python train.py --vocab_size=2048 --norm_place="mix" --norm_eps=1e-07 --bias="none" --tie_embeddings="early" --init_std_qkv=0.0265 --init_std_up=0.0265 --init_std_down=0.00283 --decay_shape="linear" --final_lr_fraction=0.05 --batch_tokens=16384
Each number is 128 + 32 x the weight over its row's rms, rounded and kept within 0 to 255. Layers, rows and columns count from 0. Numbers have three digits each. The size before them is the row's rms in percent of the matrix's.

# k: layer 6 attention key, 160x160, rms 0.0875, rows 114-159, columns 80-159
# q: layer 6 attention query, 160x160, rms 0.0889, rows 115-159, columns 80-159
# v: layer 6 attention value, 160x160, rms 0.0836, rows 96-131, columns 80-159
# o: layer 6 attention output (transposed), 160x160, rms 0.0859, rows 96-131, columns 80-159
k114 104:174123109150106092064110145136100114138150136108125108127114154138183134137123098111078066140192106149083181170144126152120188111128146183098115133121150108119140132151106079167128182162213138093160157145095095114054106190109153086073072084
q115 099:144088090130147096112112172127126114126116180147118143081097153155111173059129066121127180149154103143104143147131168103110110159131091128147102139169121153154099065111129144137160054103158162143118150090142025095101091088084093143092164105
k115 098:173099116067097105144113123180067112122155137167079072139184126159122141194080129174111112165102118069090126131118145150123114187072115105142142066127151135069112168114152160137107177140103252072158105109126132120184103122101092150153109170
q116 096:121138173148113102100123125107095185100100138108130128153106110118133175136157105164171102158099178121107154087167166086098126205174128136086157128130102172094126137115090145081096181174134161159153178106125142073104069161096103079136114118
k116 106:120077125103103094125079055125120122164158076142136143108069155143108129125112127106170174148128120186122081170126131178140150119115117104158140156116154106173085127158206118151112133093127140171170156129142101145148136130139119146146192138
q117 106:076134078164125146123050142106112124101110143157118108146138144175101173098186074110108173127095147133125114158102124143164179118137118129150114114121147173138097106136122119137204085147127089144107059149124114127133127109125180168113162142
k117 096:198171228154064121110163119125161161123181142061108093120120110153112120156120102141076087161129109107109169087189059116121138115132164128139091172154089163142152117138102092085139131106135202069127141152081132139114082127121099073125115063
q118 101:172110128110141109131115136101133112099153168167147126112071105108148136095134073129146098129136134179172160143124134107127104109132140088117175117101113123156168079159080104113116167122171090115140132103136130121203137084092124092161131112
k118 102:121141132198080129097106090072110140117126118124088089085102181115151105162148113115103150152077166162173132147103118143148056142066148152089071110131152184157120062132117093157081122127139077115120151147111095109063135168178109142112155120
q119 095:148138119132172149150211130149116117087148158121153141136166156163104161141139096087140110104113109136066097119133080076127163154118132165162152180128140141106194127194132196112164089138170155088079100066118116142156038142174074105166091123
k119 102:148132124088138138110116144099103105154138103116159159148119123150118109147073150160162164075099126171081096115158165158153137139091111062134134122151094132188140111059142162109165139147129145073165115120167109105122147161090102121104121097
q120 103:138173165113106151141156145116184133097094125089132142148120167113154113105118121136123104150115062113124167133175085077062127134097096137099086124099176140131151107171077104128127123123131107094091091234133129094058159104099136136139164118
k120 097:098166100137150152159194115062089181121123103152139169086151138182160100173100128121138127109156127127115097131101068150142121110110149124087099101092110159135127101135099113128155132112136074067129117054076141137144170188146159146099093195
q121 095:149130125102050139152079088173123114138095079137155169113079169151166161117123197119136082099157108099169111093173163136158199072122064104105151142130155096100120086135106109146130110114111122140132178147104135177047141176166172099128108130
k121 100:091112135121166126154168146127127136142132152122134191092095144091141038143076114123128114125133195157158126202054098098130128128117154134109167129143136140161181150203115069141169116109145106139136080096069117171104067123136067101162124140
q122 104:124134150167135134129146133124103118138113184183142137153148192133065062097143140085114157150103125094179116083143148149130118189119104126119155177126166109132104184114133174148153132144118122131162126125153134128213146129109134165152151070
k122 096:115202127138152102156107123127176135174116116087066119149124132140123156121131172111132088097157119100216133107143171115173152138205157161169170111138060151158163095132087095120172121124100095111146138179092160112141182124150060082073123079
q123 094:171109178137112079121133116119116128121118148113186122087132102133096098203124137082147090120165106098146061109106102132158143123130157115164170157131203123120097116113136163086146167121106123114139156091088182202133162125130176104197076146
k123 107:112146100151138137096128159111156088120162091069094086131061073097117176087118086119167147143106144105157164107163152115090082120120102106150136124198085125123115168120135125126118113104172172167077117176161128050112132099101111121123169088
q124 103:090165118127114181193119129119115075122131121122136142119113145173134144123101138149069119146120083192174159148113171093165198121181122108152179156118113162128133109128136148144232173083097119114088180106120102149160076181141159074095085133
k124 105:120164093170154117144166146175159142143141134118131132117138105003127100171064091139194197163104151121120105086133159103135154125140066126115137161140112151076162143197112144122110097107123150150105137154161100151115129104132077104123154111
q125 097:134181126115081118114149124078122108155097118131139183147131102107184127165127166141125118170156092154112153081120144053100169109158100134135084073085105139206151173187100158166140158096124115147073165098148137086115142077103105138205115168
k125 115:132164119166127173154204089121080148119089101147140091082116162153148066141092111152125099129080090142128168120141115185141131100111049154095133071077120191142151108174125131072154166094143111121104109151094105127084160108108139130114103160
q126 098:125114161135149142105127124200164137150077100133169163137104100204146170179162138067153125084079149118089126074101123150153198138093093170169099070158104101128092138137136164156110132128085096144101155097113190155180078150175100102089113167
k126 100:112129141200141143166104145127143140106150168133082149140171134149144144107103127050114100156125100141132188119205078131091160108152124140156108060086211162106168154162122119169106125112155103175145062146136106128107063162121123151192157196
q127 098:168151085164132146162178080103104116148067127193109126085094108121093077148125139170134101167142128139156111108114117132145175128102135082072101065086142206183130130139143169130168127100106170097142157127110143138202107139086137144162159118
k127 102:088219084106098085155154131099099106210095086156137149096116088133106157111156167139124078164146125093184120190201163074124128178091075135108157151103090144096120151098140109125132108144155119084152170100137142084092166121126164104148178096
v96 100:171190138111126172132079129079130090071118080111073136099195152134134156087113126136158117126118115056129140123155115113170123170107115118132099105141198146100124160131090092120119093147121087134092141147149061088141166148158140110074130137
o96 104:132094095129161090085189121103083138153108128114183097176116215107170094105126092138125171167103160114189137150175173111171110152132099150126095061114136103098131132183097122171117173168075164135160097087083143138148079167133140117122153107
v97 108:148104085130126153108140118105124108201090092162165158151121107158147130155100142136090077113100132137184149147090201124126148157119104148114138169133082162079130145127134148189096128213103164161055120149185153138143081107135122127164122196
o97 094:099146140115137126111119136140162112138104130150121102159144108095179134111126074157092156061098147095072166128111174121070127093125133141086110164111109124159147105155090103132096144121045098085154047161133148138085089141146158115107099117
v98 110:064142144187129167186158150101175109113117123103109163110091175170123167144145166173168074154165066147100118067166108083163097135105110178134153129129119168155126102147124127124121140085197134026089165169128147107109144127172207116127161129
o98 087:167154098163108132103195129151126089154143068122083147123144088133173136134073120125064125143079129104131169147155155114076146156148079125133128097071176086105157128131107158114107159155168116087120082123132149107109107136081113209133083118
v99 097:088167163147098177132127136157108116147196123065124113125118153144168132106171058107107126095155081087133134145192135063135112094157092137176135131126126112095145173122152047187069154193100081141126109148191104121151081168130154096090179104
o99 102:146016148096176127142194129152104081121111171154104103088171200110112081140127165104142110172125104142138086099142136112109107109080130122148150123109101116172187145118195127127161040119084096187131079123194095107130110097110096204156127108
v100 085:125112130165121130081155134125153082145129134145064162120092122125134152152122125132106205126149172115139133126080145145169140111050081197181033147147176180089127147175131177143111128156066170083135069147148104124092081115154162132145138122
o100 129:103144111064135079097135167106119164139164158116086138156147126143096175106078066157114145131120092171076115129067156151130115153161126080157137154154112160177068208116113101166089083098131186127161104085109097111195124103115086161169113102
v101 098:157110182104126108099082119124182149110029134063101186154106143074111107130172097100168112120172131167085145188098116132130168136197148177108087135127124126130100133105118129108153142127117114178094104138138094106136116098093109153198126176
o101 102:140182094158138151137077159089119182103122096109144121144075117114083138100094081118109153110198160127099150160098134145125138151137112175093141155180141169149102079078122141131096140146026120132126149141123117172072183135150132115105113184
v102 104:153117178096099078105120101108111101085086156111097173103140134092119084105125139120172156123151072158095144184117119112177145133095122057144110127115148111112126094122091173075096132072163143122127069086124095139139142114087093153110148195
o102 097:096116075155112110060112065122081146102147180108110085166129105083078096120141173156060125121087132173143158157091071140079117087120166120093068053142124115095110118158155180148091096140200102123100089120149119143163182105137094115117109187
v103 102:096103089148125105159111089131172142157137109123125052158147056110133128165104112178150148161155194093124141037148160138121159155118134107162136158152175148125112131063093164169095104086151168143116143095144155181167128155121128143202070128
o103 107:120096093141144143149123091129121142134116210145101134136145119179148124140124127134157087104115151148159129132134203141123146151128118107170135125146099132110134075129086224089131116185068164168085127113134113129184162163107117111149131160
v104 096:197187194089131150180106104135167102097085093089117091137149168148146123097242136127087157135181140150122151140184132080097092138105094158056075057122122119120100147149154112139056102128111134076141097188168114102146156136101162103091149121
o104 105:128137131148116107063124090107053145138177131126121086132138163092159091084110096139137148129020107164122092116092120123138130152134092110126171121089110148080101143147111102123126119064037088136075125138128178092136151139125162170091125071
v105 097:123121123155166145032152091207150133089173157139112098115115092111135027190101121056060176197158103134142151132140132138119119094148113105109164174122152119105164147102117190145123092115112190161138108143147100164137160197190087121104075187
o105 118:165137102136152093058106183145188150103102135123109120202186226145113115122099200125202142189141111082131143150123115136118067135092160135174126177101102149138091201120161087133176145157100168181107151183150136112076181169101042122125143135
v106 093:142143086135147114070146091110166042186163096135109118068170101144121149154127119127136067131142100162130132074138094136133088123115161172073099136134117146156119089174136113160195154132128090082115135147104114191124149151103083104146175113
o106 108:084094135156131120101117182184146135221118130160181127169175157130155079148148126156124129120108089114170123101032064099166111137144118119039157092087090122148150091132113124121129119133118192110119164139152144115142089140138124153123110131
v107 094:093127119145162124205130084083103170126161139130128102166121128098067089148114167136130145168149138156139106137031153106078140111135157096190142114144167167131118119124104190090099127118143199138099106115116126120174138157094105162033076113
o107 119:160101106143158102113101089087083136116146123113127181199058123233089182152128115097149075126120172092122102047082185142174123160148139199098090111112117106106166116087122117094093156150153162125065123191078112126178094071140132141128138129
v108 102:127124140117116173138151085128151136152110116165040120102216092178144190120202170128146182156099154147166114057150122110101157183129166099111121109124157114080113164090169101153093100126121101138155123169116125151127125168116132113120088132
o108 114:159123140144083093166099081160185101139139188082117141090149098177160100090095152100112118189089159132181150100132152083116109193109084144104144111115128162087109192142133119100120146142073151196144154177106120145155155077071146089131112101
v109 094:106141107123132131235168116090124142136168142162097107135066187055035134116127159144131068140137161147111194088109137172082178084148091147056098150160124108125106090138096124103176141084147154148164144121129133151117133118124106119178131168
o109 114:112173180150191176171075066060132168126102118141140127117100180130085102115090168122112153192100096151129127145162105132139168124068102162176160113080108167112130134156142075124125150119143103099140103060130081146124155149097149110099122124
v110 102:117154121200156140106143097183133085180140122106213172149125104203114195121125194147182134112116069155124096130166123084115054089125137176127123119140049183133119130150103142099133161156119192124116166123112128097136136076154188125101151133
o110 085:116141122088112113137122157168106112141132107092128076070094125107143165142110106168131169146109119055104123066073090112131133117103055097185125159144141134179114181111102138166109139101055185124144124139165094139086121145193134116101075129
v111 101:111139123143136149106161101138093093083097119128120167112162150199148058139153202159179072116133100117096159060137112145139120104108179105139147107122153149055071175104093121086188155067165121080146132134126146103109150122094180074122160208
o111 105:093160104147143159112166106126128106123103122147159153141138120090147107145059200151145120132089161170105122122135157151107092094184105045120142158161120133150097101105113145176110150105124075184208155147142075120147139098121136094082113171
v112 099:114177138125122137120084058138160135112104129129067139115162156064140145156146169124164146142159207096161172086127047183065159141140159141168116128156201148124126112096111111188107082109133119076144176126094099112116129138109079110078079150
o112 114:126119125190151126132089144156146191154105121124126172138077097139105106177112159091115135065131081186112135182136130101101138159150086123166108114143110102036087118059154203133107173197091152159120107191097166166125192131128132129115073197
v113 091:102087132123175135154092125133168156172137080132110119130075177125105182074077063121115133120066132130094140049156115143174191108112142099105122159142121132160149099135137070118116128126137119116116136110103106157128171087105132185131174113
o113 112:053134154126138151190139116112074054127117120153177103155152143145132101109084176080167107182166039148126105146112146123112115099113128106121136171159161149124167130157098144137129115086116097126110161129156139065158085142157093154129180115
v114 096:200120151121106091097139154092120120078072130142101143108142180147104092120137183134157134144147136086116092114114163095119084128157186136160124082143057085134115165149111097144093162053161076164156138116146102023127118152102103137084108110
o114 106:157129119110152135108141144134156196134119083123137115135097139106087101130126159082084163130172104132095158127122111094107077157108120138157144113130135074161144132123094131180076132126164170112119160110100136113074109077150163169111129154
v115 103:138111152099135166173188142167154113124108104177103114145074121134118099097062130133184095123091149143131073130150164212101143121135150134104168207144147137174107158146134116185090112128128169130144115137135121172209118143182134117226102135
o115 099:100149051151133130126151151143158071089099135096152122176151103091187070105097129127086120141174137089108105114141176175129144202133160138128215135105145145161115145148123093111154114189197103133101105093122115140130141139134159083114099114
v116 099:142167070154144056142122067154158101159184103140100143104124097124117188131138182118104149123166081153102107103081070130113109154120126134139122177131129116168118101080099100149156095077154082138128154102118149121150138112099108114153136205
o116 113:119175161149087156188142172075103142112142161157096065164183141128106132142129157120206092106102122124193115117132126090142116115106203117103101141121150063136129126075115115087093120136083116140138165090178133099196159154131165136126114131
v117 096:151172111195136123114074111125103102072111102141158203034093157105118142159189168140153132144177140200075156179130131124149145172099141112085086161124098131106098113117154115133110112109098179103073108153168101128117133143172124112121131153
o117 107:117174153153115108108161097106135153081113115093171100156090151075110154115100120118098153107107171101085113123060144167129128157101103173119086162112091127137132195095161121114101184128065096108074135189113134141105178089120145190067079085
v118 103:126138109124114100104067027121121148107089168155129165077148106183140186121116169124160123141164088141105139119131110089166111131096151117136113070124097118133116100119101149072217084098154060091145158110119146089109136131132154110176129155
o118 098:113143111083151149098107105129082165139093145078106158111092108109130130116141160118067103118166153148134178142143152079084125104149066092136155143160135103135127121141091104151049155155067175164130149099134163169083132118170111095157130140
v119 097:078133139141133105151125137156140133153156132103169177131063089138119088146155108099153152156152087150085141217123171103142110072157115092221183118125184116071105153152149167131073067154131151128129097107081170147180161144136130149159195128
o119 105:120152122171157132203213144152104105101127130135128153100081179102136071096106120135138133136105133101124090145077133114128163128103145097120110133111211102112189100085122114140148130104122116128114148129096132131124120108143109158165151113
v120 093:135128155130148147170121143105153117170115138179055075114125102131124138111107096097156088125120144130177071126104182128059083090145086181098111088159081145181180106135111100139119102161104147098124177104134145148147118129119136107155160141
o120 106:103086108158154088157104180145101118113166151118147134139098124118111113116213101070149086151144147162189157116088170104088098081113205130137189110103102174126107178113135153153192090144162146092140128084073122161127080112154166087186156159
v121 097:199152112141151116112071134130105132135158154113158119135140064104131179029145150082098117123116117104117129081121098096098117116156138120121123109131032115113129112171119061191103126173161115055162161085118168143141114138104115146120160133
o121 118:155085138082117119137128080215138194115136096149120119165142173157132132123186134142141132103081163116139139094111142149135112064118088127124094149125118147159151081133101140112168098147136092147145121149200172125132093147083207068123151114
v122 093:103152154098094103109111189105100121175088143162138139139167078139103141075154180109050083091138081137135149130151177121140130122107070152153138120122099120084170133218122160134143144121127127123120189118131119114040120118136165151119096114
o122 099:167115192117104165098190108144125067069164108105102103139050154163113122090151126090135116127147068116107109099118134139072145122123173135105121124148102070133121167131129106119152157079121116089120062093176129137178136139101138129146137156
v123 091:074087165129129085166140141123116065053156125039183091142127137114107149135180127125114126142134086119098145174160117129092124090114119128119085088129126102131099162154142124112104122076139126131162044063107133144042096136143112133133083105
o123 113:126152167164114123159141135180093152133119062124042137123159109111148141114161134101146107208082111159135106068144117122139150145158157151192120113142149159102114178154103128162133061094122139117115094124108115123098060163149150129128127139
v124 093:109138116126142098090054112123118156105077132181156100090072111091120126137129077118081135133116088160098159149114117107166109102128083102119095160116087066143138152159105118100166112156117124149074075086123121162132100165124142166180133170
o124 103:148084077131176118138161159129140170110107133135117108113167130098113166080124141177131127122168194212119148119088193130096134103130178117121131074151115181152149184103121094136157151100078123114132129136091113104104129075128117116124103105
v125 127:167160129166120172176103151124102093093121124110135129137129128139151104141045120126087101158177069169139130131209091153152178137185149096101144119102157157126126188177111096149119162162202097077108130126141089119159111146087141127140170129
o125 085:157144176131123133156129109129138100143137101112129144122129130108142114148102138137122115178174116116123130165174090135106142107117091147109117130091103120164156146160099169128113136130255117116140134116110151121119128128113135183119157134
v126 092:084121116110141105092158146125151135171160081153132123055100085113143101076147094158091176129068146093177091045155143154107110156126137196098104147138084115125138069122150155163147128183089124172144098113159144117141107102140073128187098125
o126 116:084104101155131101155095105140160148131070148104122074123109131130093086113164167137107082116151142152153141116081124153102113139121103139098158111103210091121125196072124045098111142154000104116126097171078108109134145156180088137073153131
v127 097:187073076134162119145126189186080166078070131115130080182108096158136102142155128172117151097072099121129122054130106145136130112179113156146102102110114174091142123097140138049138143053140207129144115114113165165093108120070125122117097213
o127 114:073185150134111099146116077102152103149165149181105105146150087126105095132143151155153149140128105192109167178120088166170142082137122118099098176106098170083158102097111144147184124105148093162095126128152148127125069086093060095143107139
q128 092:061095111152133108130109135099104092140171145141137108163110090092088107135147124143137174077149144158173113107119172186114118103130150139142142120179131087175090135089142104193115106170131128102138147178165107092158099166170209085131116163
k128 094:111105113152154087088120157153116109153125148141100156094137124109064165116130095119160185061114145145139060087085196091089075125106196128174182155172128105083084141098175106169099067136092139091146137114163134154143112137159129117073098143
q129 101:111140078108141100139170129113121150093149157101073092108165098149097141103144158124121122107116108104104123090108159154099097117089148146137169173175143143119144143033136104133116077105131138071191138131126134092158125160175143072078084117
k129 097:120156046141197054144147171161136125086172129071125096143173121117103153112114079124126104132101140130138130106130136159135098112123129205158184184158148152082154142135112136161113139103138135096190166128113141129097143113170140069110090093
q130 090:167207153131101152134132103095206157121138112095133081131144118134176162101085173162088075229158085104119172172169099081129138087116116120092091093060123129110156109145094115180121115072147167122098111103100196159131185071106076175153152150
k130 101:107170162117097168147123131100144146151118092090118140139111147131182131099111116145119122184136070144088153156180063098118177126165137075096099101027116111158155098182128094109113137074142117152073083118157177134131178105085101188130101122
q131 095:166124169131131130158126099120104144167149080123154182129089166153163155155115093135144145120115104182139136128154106148186147158153095073100140147102119144154111050199109156095130167193115101135158121107136130176082088134087086144158184124
k131 092:084097131106118111105109106140079054152133093165157176128091122113089154131130150130169170086082164158167069099091112133192105151079171143069122133108115153162084109130179134196149126121088146129132168139163071153132111152167110142124137149
q132 092:165150117177086169149146137113102134089135137131107083165163113079174119113089106144142105158127102215108130169167104118102111085121145103116102145069150164102143130162104112130074131157152089153106136093141167078126128118080057170088188105
k132 102:149159150148049167147157119111144106123123087121143125160126146128174109131112109145118080177177097161116138122187084123091149094175153079099078100044135159150154099194098116113082145153118140119127101097209165086126150073089079190120137106
q133 088:139136150126084132127154059070120141151159122160125082167159091085153073135065116134103108166179092133123197179114113095164136080148144146109080102087147133150152119139093126142125115101146142164100179124158179099148205077071079192143191148
k133 094:101144112160115144091140076122136104143095063167106142111126090149134081129135122108139078152072133126185147117107058153117110083067156136077085111060152148138117063139097150133167110100086122143128111097163129147075167120130079179130128161
q134 097:154121165134141136088062067136181169154103091140163105141120143114142123140103129195149124118101147112093141129114142093114122137159159067060075116162092085135084087065060078138165104178107114062120109098187146112152126125091047116107130096
k134 098:093106201104122116167088142132167122104076159137106150111158140180164134109125115107219155093082126178145116178098168102075159088109133128123156150121127115162108140122154108112144151120103082112117097124084127162099132089079168151152080158
q135 102:115130133167135165119188167138085109145143116076150150198136134153137165091076105100133134086133102191138109112138124109105087132155157163165180088106107151124227113195104134154140118182170122086117122131115141131166153220105118103049098152
k135 091:127158099119174093157172122197100136119148118112135133130167129150094131136105123095129176100121070185164186161137099084200112114167152091106182140111155166140157105185104112129160122131121139103130150124120138145059175134079082094148150172
q136 108:146100098138107148130130094132075161130139120127122126118104140114096176120141105151118171123173121163110065097114156167170113186159077100102150191115114201162034153143112133123094169141045093078152117148164101083145187131147203156134155122
k136 106:148087069129084149055114185194146137114077114144142109122104133121128147110089065151146095135085134173153127102086163110156129199128105186119105142109101134130094160210140143158203152141112066071140084126149118136167145117122139150149114116
q137 109:163151127082191099063134099098180177153116156175113082129123048076149149146153141126112098122136043091128083111135147131099092151134084126152086110133085100129121168161088084146099158166109104093123114149147155119092122163122160149097057135
k137 105:128107138118123134122127214115130137133153100121196101122155165088115137124101160129099113129136137123035167188130155081089105086121148140112096126124146050086133139060159064123111117121152154109093078090171085128168120068116086148098162118
q138 110:128128090082093049177080090176130167107096128149180152097101135132150110089129125132096130137133153108103135158155149101201134178088153134156145156101083137109120108096128127090164080060135144102105130091084148139186141078155115111194146096
k138 101:176138122113077088177071070157160136142072095138135155132075114126184131111135099161140087127152106162100115157131134141131150161102123138126178153142040108177065126162149107060140114057136104144106175156053101113207179155167139122118151143
q139 101:130108120144079160134127178129153098123128119145147112129168127147084113139153145112153138095076148126137181090160048118085164101076140142099067096206157160150091056078105085137095141116112141103106111142208161153116122180103139133101133176
k139 103:078130149133143149142167054106181133132113057087175163072139139149116156101149147113109134084091137109112109148157083100081131082104155103150089122096147111153177067134053156082105118077101118067133115128112135215164144173127157090098097157
q140 104:134112104236160123169086168136112103117176133107114183152112097134075147139118089089136117116144123142161113074138137131107139095059178140123137123111102135138155101108056147187173122115156114114145161091169113099150116144129108138149106133
k140 097:084151113074142147117109113146171167161161107124164100118136137156095153156160136118098142111136124160119144102129105130098127089084133132137115104118084150170161122067161163103092183163058125066166126111154159139127157138154156149133071129
q141 109:091126124140109182123125110123119162161132113117096058181173107159064119145115127104131143132109142075114150157126124161118152097071095114109104152142137129148098109054230093202136143133114149180146084192135167159139144185119127185116111103
k141 098:170101116155127133129123105080093139141141141200105145070118111087109129162110123120097148143121190084098119122113126165057186124123124127058086195164200100173112110131067150187103104121101127124065122146080111183160088134071109134151066154
q142 109:075118149132084147150120086087146119110149129136110162051109165105122192189145157195121135142137155131157133101112101148117103120064125133036146163073065164115062121087104121168159082150124084206108118131204145095062150100105133099070160110
k142 110:089134118168096120141112148152121170117155174158153149048090136120121191187162152176158094136126128168161106099100131079140151107079144116051120108094112161170119130162122167139095072155124106191053104114147144217153116080142128100121171099
q143 105:111160156162111161114150129123097110116122162140137115153161094164136141182144068204145121158122149172076171130167134182168088166116077122156155129131211133139141124131152157123097104028102175154146169143188122110112178087144124088129128088
k143 099:145130131058132144152134125087131126159137100133146113125006155123095142138118155157143118129186153060191160067108125131092128103132140177168125163125117142120150142130069120145178068114131107079163156149086135092195133157164155142114145149
q144 105:079105194156129088069135091141126205129069160146150142095137094183132116115154115127136116148083160149092151171126122158135119099070138111160088172116180142152114100078210145184088121113130136126087057123086176144202129069114188127079109076
k144 100:153108127088121110137099132134169141070123104176091101084164042072143054102150138095092111111140117090104169129105131127088150098163131076112098155150145056111133138132080177130172086071110152147080112169106098122169120162052108142216087119
q145 093:119095107122077119121118092159178115134073054149130127126091149138094179076179139156179160147109119121128110145118092114190124185115097105159104119124110102085080098112115135084197158104101111110122085090138103154157147090150100122167184110
k145 094:113146173171163106094119140177113115134223136152133107133157127125146172122105082123083126143084055136120116140160082057129119135158127071159149132190136101115108154163128068126135085140161139036139112164176103148117132132102130136108138094
q146 104:187116078124136167106186134148159104030101122157183082157157093084135132109099107159093094121113092122078131070139095088104083126120077109141130126130147113097093149133086140085160151086150116079125150152150140085089133152079098118103174115
k146 096:104140187117143061185138127134164108157107226139137172148152144137124082123119136092155111081100151140156117222149121081128184100110150145161159118095123156173129101139166130136110149110135149124128099185101172169089116162057146185072131127
q147 100:139116141151129165127068098088184146117072157098111096105121102139106198168136111136077134160085105165144095121160129066170120180143094152073141160134126113076126133130090116148174141119113138083077064170125114067125053104073157127135102084
k147 102:122165140090093142207053139079168139152053141133147148100157157167128158120121108062097137106168133171134140121142130097196131101156095085103157195153088177108088113121144160093162119141114100095085118126159151141134106092079173143138136147
q148 101:166097133128116188100082102112115087142106163086091104139164082095199088201101122068159139120123067098104161150095143096072191120215147158110104160168155134106142109192133105103082157090082142106085092132117080088126125112097179138082108113
k148 104:126100132110164176129079124124187084164151093120130174133090064034152153112112139131154125126111081100111091098079149107060091094127113162129142171166119101139146163118139055197118088124130180090089116100114085096090098147068124114114141160
q149 098:120129105176138114121116116068102173140105134114165120079173146059155184144125140128122145140133135134141111108114114079062142083113185136106117113124131144086114173077128055163083157102149113123027130129204136110139125110124127119093143139
k149 099:047104142085137100154099072122173119139082112089159123205102108124098082095144096092149120099107086146136147138101172122109156053134113097106130108121136095130160086134133142065126097090100114194087120081044164146133135118173198156131127135
q150 100:119106104091144155094151154114126122096160124126068158135108186140118151128085114129138187144168085168084186119132183189221102160124036101140139145114123139125133157148113167080164125123116164139166127151137110157142096139088100123197114146
k150 098:179104127122151063140139069126108157143092176087124131175119167125127125179102088101127119139167108110076136091163031180152105182123141159153122096161120157177129088160127137128135146146123145058172142106126131109146042172159069190146187146
q151 097:172081167102162172057137135154107153118096122047088154092129111160141109121113118061092138110136168161120059141138084122155124130108145095197125104118144168214171126141106139095155127133117191139118144081108141148146109123067111175100104120
k151 099:156130170104215119084124126149131149122156103109139081123130117147151058099083086122066134122154179105107112155137108170120077076132125128129105144121101130137178100093093130115092117179110165113115173090131091162111127091081109101148117183
q152 103:100130135153088166132109067115067166128098105145085179082154100096135127110135131063105179150044103114133139162124117137141133153114138111083121136138088197035089181168141153091172095155161167122086091150121091109134140142138135130121104088
k152 104:142151128134132105155050167171153132175089117122117184120181098095160182138137124055105146117115159129091128154157128124161153122147149047065147213135126197111097114117145115123131076179157198176068145114147055155143096127127100132137125132
q153 108:195126063157148093092149162192153132134119130167148170099074149157105194124208114128084167137106140160104144090149131134159085195173066151147138139102096143120111155142104145077158126069116125118113130130092151126149163111119092094122133128
k153 105:183153101163080112137157166123111113097149100119139110141104106155120122133102087128059114140144125071117135098152143087179104160139116138149140123130065131119119167182145093069136097120112117120108149143141162134097147113150069137111099074
q154 102:131106109161137076175080111122131078157082113100153139194124119157108156101189148099100124143146173113159153115174123131128147142120135134097081152123084169112147131090156109127169169122074109125098167119091144148166135144164222144172105160
k154 099:124107079102115176125121142163089086111106080161078159103133080123112165161109099148178096148132138165097099054106076078141170193110173110141133156155136091112104154195138182057155111090133157118110133123138167114135139143133108090150089125
q155 113:094166109100133102156078083173155146156175142175089082091135106151133073081104167132149119140090108096087111150074178081136152083161121113093064110154116056096108161119141107171121107082129074240112094159074165133107134138145124178153138159
k155 104:102149096055095122118122085073065167148174110142102144058145179095100100072101157112127179096130125106119126117112168093083151101171098122142058139152094081076116136089127107158139132119146047156111110087106147178229115214130122203112103175
q156 099:106070157179124070168120132078096105092110113155131188132095118168136129139123126127093124158121159173158160104146120155164120076085133151164104140095145164128166078150082106171145122102079140110135139124160105141173152125139173116130101141
k156 099:096103191139118103193117138136134079183065116175115146143099122144109129155166129135141105129158159223173113161106121177155123122100190135150158124107200162187086112129175151130115216086087150117106120145184110125118128089120188146095162124
q157 107:135135071118110195114163120163137129087148124134121114184152120157148156119175082148087137125116145098111102082141130131095147142080033151110153179123154127085095112122097127163168162116131124082165136088170138129114140128079128115100133065
k157 098:109161151091181146139107165122116136125127131132166073128122124190124114093081080091112172117109104079101129107133132146145085099158107102112136144075111114154144102133106075166100080069072108138104081150157123109099113063130101133108114087
q158 100:096138179124133151116141136114096082183127137170184187074125158160127114119124140127152137108118165136116114197078118204153079140126218112193134109142108165166126065116178153074108126122157125145150123141115116172079152076112037106083170120
k158 099:098081085164122085141125150143075100156159115150150063116067083123145110144142096176142174153061102144187155127174168144099171116087056136125157119144192144100173164172155168179106124105153174089109129120131129174139122167179167102130159126
q159 103:145148119162099113109159138174122174106145112116123083090131139170163057092171128077180092089164101110060107137132143115170167151140117115141154094126145105142190130183120114114152025081096136115138112142058195169129094119150089094117115094
k159 102:138117118143114089130177139049131110144177152106139074117152185103095120111101116143126168137121173094131173116148135167141075096081069159133144137138150132098124147079140098114112217054146159149042112139159132071068147142081104084105188129
v128 086:099169119099085105075140120143134181176129157097182114128126110139127183123188156142164141114097165201169098134113140060133101147158177089093134097120127113195108153061134140126158118127131114102199123129135118047084092111143125109114110181
o128 100:126102105138128116161074124142173132103087110144151114123074111135082080156055103136118121103160108135135148080177136126159145100156118145154155160075109074079170159225094075173169097122127086102064164150137113134104132143132157152068193071
v129 083:105103138128119132153117160098108128177115177124105092124089108103106065165128111147120209161103104100125131150113126120170098110118134091142041125119130131162138117096150146177123186132087043137114157084105141102107140093142138110148190024
o129 099:112131136121160149154103101176151106089155080131203123172114142103180194092163129129089142083106145091080100088197066097101137094110155110097127131120112127140140140152137171153109117045136198116183099152118104151167123105105121139145089187
v130 086:129093152147097107131169193237146102148100077154098169140068111132158128104162092142158142101100176128138168096152050079080147206085080109174114123119147086108142119152107145130103131134109160158163114148143100100128153132143161163141093187
o130 102:128100167127107179186156105089089167141117175129113135140145146167122075134117132123148120123131083135085090152083140150141174085173153167078168159137109138171067110069160111100139197149117071142124146149049214123149109148147108152113192081
v131 084:100101184124119118108061100080129103141122144083118115124086125080120190124145118138172084156089089133105041128101105162068126147154117090107120155153126129167117140135118092213088140083137152142117118169147140107127168134125147047154168151
o131 097:114102146135088154118154149203164114203109088106163138117141133151097190155160109125138160159151155138127204147102117139076138133147170142164095137095104115101125183143111071073152139145159117131106104127096158157150124156078135141111043114